Weights of a small transformer language model: 8 layers, RMSNorm before and after each block.
Each number is 128 + 24 x the weight over the matrix's rms, rounded and kept within 0 to 255. Layers, rows and columns count from 0.

# layer 3 MLP up, 2304x768, rms 0.0981, rows 512-522, columns 576-671
[[ 92 199  73 133 105 103 105 136 110  83 155 156 128 144 162 191 195 176 117 170 139 137  80 144 153 137 112 129 169 108  91 149 137 128  88 121 127 135  72 111 116 116  63 187 157 107 108  83 147 138 129 131 105 153 144 138 137  85 123  83 162 179 102 118 141  79  97  81 105 135  99 125  99 136 143 126 132 112 123 115 153  98  68  82 132  99  89 164 110  97 166 133 138  93 165 156]
 [143 144 127 109 137 100 139 125  82 170 149 174 136 101 147 102 172 133 106 120 201 111 122 118 135 149 168 139 154 121 149  97 112 152 187 117 112  90 150 115 132 142 146 110 144 154 159 134 119 127 125 127 155 141 143  99 146  94 143  86 108 127 168 106 165  95 122 118 144 102 113 182 100 151 108 106 109  89  87 108 147 157 115 140 151 165 127 123 116 119 123 133 177 113 126 126]
 [141  89 121 145 111  82 100 115 177 159 125 133 107 171 143 109 128 146 155 171 125 163 114 101 112 138 107 147 135 148 150 115  89 133 143 127 128 137 103 172 120 172 109 122 126  99 115 117 159 134 126 116  95 129 129 120 140 124 123  94  97 139 146 122  84 123 141 130  92 121 138 117 150 149 117 122 101 134 144 122 113 106  77 142 131 139 144 137 124 109 117 134 135 131 120 117]
 [159 143 188 184 131 139 107 103 113 105  75 103 122 146 147 126  96  97 150 142  99 107 162 101 126 166 126 128 114 125 135 137 100 110 123 106 152 142  69 140 125 158 154 157 116 132 114 173 125 102 136  81  88 118 133 130 116  83 158 116 133 127 155 131 129 125 139 117 130  88 153 131  99 129 116 186 113 134 125 145 111 153  83 103 123 106 140 122 147  99 112 142  94 172  76 113]
 [166 120 131 113 141 125 147 104 120 151  98 118 154  83 128 158 115 146 120 104  89 118 127 140 156 103 154 146 115 130 113 121 162 103 136 122 103 148 142 126 147 116 125  94 143 181 143 122 106 166 117 136  89 134 148 117 155 141 151 132 164 113 117 117 157 107 120 209 178 137 183  86  78 130 113 106 120 143 138 102 147 100 141  92 119 163 100 144 131 119 119 129 113 165 108 127]
 [169 111 123 118 110 132  85 137 152 136 176 133 123 151 141 118 100 126 146 131 104 170 119  94 143 138 113 108 156 155 142 125 113 130 114 126 123 137 128  83 135 122 145 113  85 152 149 161 143 124  81 122 131 135 113 129  94 107 125 143  96  85 129  99 109 106 124 149 122 101 108  72 123 157  94  98 115 148 161 135 128 103 128 187 154 117 157 133  88 141 113 129 120 154 126 158]
 [132 161 136 149 134 122 155 152 133 159 119 139 133 162 113 116 107 158 109 126 142 113 126 150 137 118 126  99  85 124 175 114 164 120 120  98  92 119 138 134  52 121 123 121 115 111 128 134 135 118 119 103 159 156 106  93 128 102 171  96 102 113  95 131 143 108 156  97 135  71 129 113 120 134 140 134 128 128 161 103 136 103 113 117  74 127 124 156 141 106 121 115 111  93 120 113]
 [145 151 147 140 108 122 165 138 150 150 187 135  88 135 122 143 140 125 126  99 131 146 136  77 145 172 154 113 123 156 143 148 168 112 143 159 127 140 119 155 101 123 134 123 111 123 124 165  83 125 149 118 105 136 117 116 140 122 123 112 124 131 177 120 123  81  96 104 123 132 166  95 166 133  86 126 136 123 124  72 128 142 100  83 124 153 130 170 119 134 154 142 165 120 133 139]
 [142 134 115 112 141 107 142 135 141 128 146 120 105  98 140 143 156 129 118  74 133 153 119 133 133 182  90  80 137 159 163 140 133 150 121 119 110 106 141 136 105 114 160 163  99 184 150 103 128 135 122  92 117 123 117  95 133 132  79 109 131 129 119 100 136 142 143  86 159 110 160 113 150 129 112 115 185 129 162 136 150 151 103 120 157 161 137 118 114 127 160 152 127 121 141 103]
 [116 116 141 131 145 100 117 124 153 139 160 111  67 160 130 146 137 153 104 114 128 134 120 112 121 122  98 148  76 106 128 109 153 155 134 136 147 165 132 164 164 114 103 126 160 121 132 132 130  97 110  96 169 136  92 148 127 146 110 109 105 154 135 142 132 149 132 108 128  89 156 144 131 120 138 133 142 101 124 148  98 143 100 137 101 143 151 147 160 113 132 126 132 114 109 168]
 [129 117 132 114  76 123 111 111 122 130 140 130 160  78 101 149 145 160 112 114 104 151 167 117 155 149 101 110 113 113 110  94 148 133  92 110 126 101 152 142 124 164 120 124 160 131 147 153 168 177 123 119 115 163 138 124 140 154 135 118 159 124 135 111 117 126 150 125 106 168 119 186 126 130 101 144 144 106 153 168 126 131 116 101 121  97 141 104 127 131 143 132 136  93 126  88]]
# layer 3 MLP down (transposed), 2304x768, rms 0.0694, rows 512-522, columns 576-671
[[165  84 107 131 124 134  79 104 105 104 141 109 128  78 129 146 123 163  96 124 154 134 163 120 119 129 146 126 132 112 159 148 128 108 114 143 138 150 150 104  88 121 117 161 157 127  52 127 175  92 105 158 144 157 162 175 154 149 146 154 106 125 122 118 146 124 152  61 135 142 109  87 135 162 121 150 112  88 135  54 145  89  94 139 127 163 125 128  91 105 100 116  97 159 129 145]
 [145  81 150 134 117 127 143 127 148 132 115 117 155 131 114 127 121 114 154 104 159 107 117 127  95 112 112 128 118 156 100 139 133  95 117 108 152 108 143 150 112 130 142 118 127 151 137 122  75 115 106 149 164 139 110 150 155 161 141 174 112  96 110 154 129 186 123 112 122 134 138  97  84 146 131 136 155 140 144 161 124 150 116 133 119 142 160  79 130 139 143 122  66  89 155 124]
 [158 130 152 125  99 133 115 165  60  94 111  83 131  90 132 137 179 130 113 148 146  65  81 154 130 145  93 143 107  63  84  81 159  89 130  95 149 113 149 151  75 114 135 109 167 154 101 145 105 140  63 101 118 108 119 158 167 141 154 138 171 137 125 101 140 176 111 149 169 130 162  95 107 137 127 141 160 119  89 105 124 199 117 143 114  93 166 149 150  89 157  97 130 129 136 106]
 [117  69 116 133 126 112 140  91 102 116 182  96 121 134 129 118  89 128 160 116 150 154 151 151 142  84 135 116 118 118 114 130 123  83 105 138 136 103 156 143 101 137 116 105  96 135  81 150 100 118 138 117 148 155 129 172 128 104  64 118  96 142 129 140 104 126 126  97 127 107 137 119 100 152 151 110 102 169  78 163 109 156 142 135 108  87 128 132  98 110 116 145 113 122 139 173]
 [152  82 112  99 103 141 136 128 122 138  77 136 100 181 143  93 137 159 119 137 159 173  98 118 129  95 137 101 130 120 129 144 143  79 153 124 143 101 124 141 126 112 104 112 163 100  98 105 145 130 181 104  92 129 125 123 126 157 116  81 123 109 167 116 120 144 154 111 110 129  77 165 119 122 166 124 153 115  84 180 110 103 122 126  94 114 141 128 110 113  86  91 112  89 165 129]
 [113 106  88 158 113 117 152 117  88 127  99 105 118 113 131 138 150 174 120 117 164  96 122 154 100 107 139 117  57 100  82 110 145 101 129 138 127 112 112 183 123 149 151 151 177  84 120 146  97 133 172 138 125 145 149 147 149 174 117 115 157 140 125 155 135 148 134 159 139 152 147 155 124 125 134 126 124  96 121 135  99 125 140  58 100 131 148 119 140 123 144 125 132  66 148  47]
 [132 106 127  86 135  98 122 168 144 133 144 137 148 134  95 121 127 121 146 132 117 140 162  75 166  98 123 116 157 155  93 137 160 130 123 131 132 133 136 124 141 178 142  98 136 158 100 138 120  93 137 107  85 158 163 127 129 148 147 108 118 149  81 122  88 144 112  98 102 123 128 161 121 118 131 122 112 177 168 119 116 141 159 126 153 153  66 153 158 106 119 134 116 133 164 132]
 [181 112 107 107 129 133 103 134 138 144 136 103  82 128 137 132 115 157 162 165 129 152 138 124 127 120 161 131 118 148  76 118 135 172 103 138  80 158 137 169 122 120 153  85 157 119  95 109 131 142 149 173 167 129 121  73  95 113 129 116  55 136  83 162 180 133 126 175 107 137 133 162  92 151  69 152 124 128 153 114 125 159 142 134 115 142 100 141 109 120 151  98 138 115 121 105]
 [139  97 152 100 105 129  92 139 104  82  74 133 150 151 160 126  82 118 154 188 114 142 122 140 141 130 129 169 131 105 153  94 132 148 135 157 127 168  72 131 144 169 124 119 143  98 121 138 104 128 148 119 140 142 132 186 134 120 108 159 137 125 107 119 143 113 141 178 113 146  77 120 101 139 133 124  98 111 119 143 136 134 176 147 111 143 120 116 131  98  86 151 162 115 111 171]
 [131 135 114 133 112 145 147 149 132 135  86 156 154  89 142  86 100 122 118 149 116 161  79 137 191 124 130 187 122 103  85 147 130 143 117 147 123 143 146 117 138 120 137 117 106 190 155 164 128 147 140 127 103  94 148 114 131  66 109 103 135 145  98 160 139 147 113 134  95 118 130 148 164 146 140 135 121 132 135 135 101 112 127 126 126 117 112 111  91 113  86 136 145 145 157 103]
 [138 104 167 118 136 148 163 139 169 103 104 147 134 119 168 120 108 107 172 133 158  90 147 138 135 104 109 112 141 144  84  87 139 143 104 160 149 141 117 139 135 132 103 134 136 125 126 123 138 117 121 105  94 117 117 134 111 106 146 130 125 106 127 126 123 175 106 153 147 128 127 155  94 108 101 126  93 128 119 146 139 141 149 122 160 118 155 115 113 127 151 132 160 142  97 179]]
# layer 3 MLP gate, 2304x768, rms 0.0925, rows 513-523, columns 576-671
[[170 133  81 122  97 117 157 133 155 134 126 125 118 148  54 112 134  92  93 171 122 134 153 107 128 102  84 101 123 103 130 148 172  91 109 134 144 104 107  85 127 111  87 135 109 125 160 122 134 112 134 137 154 128 106  85 136 165 129 159 120 117 146 168  99 165 147 118 127 109 151 116 135 145 117 125 141  82 145 116 141 120 113 160 109 110 124 150 131  75 132 117 119 182 153 120]
 [131 121 143 139 129  98 134 180 139 115  89 142 135 130 160 141 129  76 142 163 144 120 144  91 100 117  67 104 176 124 157 127 172  99 137 181 155 138 134 136 137 167 124 128 173 116 115  99 145 116  90  70 177 124 116 143 138 139 128 109 130  97 107 148 153 149  96 111 107 106 124 122 117 152 159 132 147 165  88  66 133 131 105 123 119 115 134 137 114  98 112 119  76 132 121  80]
 [131 114 112 152 132  66 133  98 137  98 144 108 144 154 119 145  86 147 139 133 158 100 140 133 120 104 111 105 133 116 133 130 163 121 138 118 129 121 148 106 134 129 143 141  88 122  96 119 103 134  95 122 148 141 130 168 122 114 109 111 113 142 139 103 154 106 136  86 138 148 100 155  71 134 126 143 137 149 107 126 143 155 139 159 118  76 155 144 124  51 150 143  98 144 127 149]
 [124  99 121 120 115 126 113 131 180 140  74 148 120 153 162 124 115 151 122 149 107 163 128 191 115 114 136 101 139 143 158 111 169 149 112 116 140  99 186 166 118 151 120 153 183 122 136 136 124 133 144 111 156 110 126 128 111 131 135 141 125  71 154 146 147  91 141 102  95 111 113  89  79 135 151 183 186 151  79 136 144 148 111 151 121 136 103 133 103 144 132  99 129 115  95 145]
 [126 121 131 146 162 157 183 102 127 144 101  95 129 108 141 162 159 149 112 145 129 109 148 116 135 115 143 141  93 102 130 147 123  85 128 126 151 161  85 128 140 149 165 146 134 118 137 145 106 138 168 137 164 133 137 138 140 152 148 108 164 110 115 139 154 152 156 143 139 106 129 161 158 112 111  86 130  91 110 172 114 134 165 121 152 101 124 158 107 132 148 136 138 109 121  87]
 [119 114 121  55 185 131 126 122  97 100 138 117 103 101 105 133 110 131 107 152 124 149 130 108 170 158 123 151 129 119 153 146 119 124 138 157 117 121 126 145 107 129 120 118 136 142 116 150 136 134 161 137 108 120 142 153 135 111 131 167 155 162 128 167 133 164 167 135 151 142 134 134 176 119 107 114 134 129 127 134 116 140 147 114 120 120 150 123 146 107 123 154 146 192 113 126]
 [105 146 143 139 142  68 122 135 112 123  97 123 120  95 140 134 111 138 131 112 182 164 114 108 165 114 119 116 162 151  69 130 136 133 175 152  92 134 130 134  98  93 154 127 157 159 136 158 136 157 113 194 148 155 143 166 123 125 127  96 157 128  98 115 148 129 117 154 146 119 175 121  98 153 128 145 151  71 128 123 165 138 125 139 118  92 109 143 116  93 154 110 160 125 145 138]
 [154 157 127 142 141 121 103 120 152 139 110 124  99 136  91 144 138 115 116 121 149 146 125  72 127 110 174  59 100 173 118 161 135 125 115 131 137 115 118 138 125 147  97 154 129 119  98  80 132 116  95 155  88 115 138 104 119 122 105  55 121 151 118 137 108 127 127  90 138 119 132 157 159 116 113 111  79 128 140 127 147 158 134 110  94 112 141 172 128 162 168 101 134 148 127 151]
 [ 89 113 114 180 137 131 158 145 142 138 109 150 126 116 124 149  81 163 104 125 116 138 138 139 146  99 107 115 154 111 102 168 155 133 104 180 143 103 149 124 133 135 126 116  97 140  96 116  89  80 121 131 114 116 103 100 135  86  71 129 146 135 108 141 160 163 134 147 102 114 132 141 155 144 136 109  81 145 108 138 159  75 149 132 102 131 132 111 141  89 100  94 149 161 119  93]
 [117 136 119 115 150 123 102 159  82 122 158 123 131 145 121 122 151 157 126 115 122 136 149 116 154 147 107 126 146 112 127 138  88 115  94  69  79 113 105 137 109 102 177 121 138 128 100  95 133 127 112 120 139 127 143 136 147 161 128 142 105 129 127 175 166  99 206 127 115 100 145 132 118 123 142 100 122 135 100 112 108 131 110 159 136 118 120 136 120  93 145  89 106 148 177 124]
 [126 132 133 107 143 126 124 146 129 134 117 165 168 124 141 142 155 117 154 139 140 140  93 110  61 167 112 104  98 111 106 131 165 125 104 123 107 132 102 150 171 138 131 112 176 144 154  79 135 137 120 123 123 108  85 102  99  64 136 154 123 104 116  92 124  95  68 130 157 137 165 139 114  86 135 155 130 123 129 164 139 145 148 138 142 113 144 136 128 141 144 132 141 112 143 148]]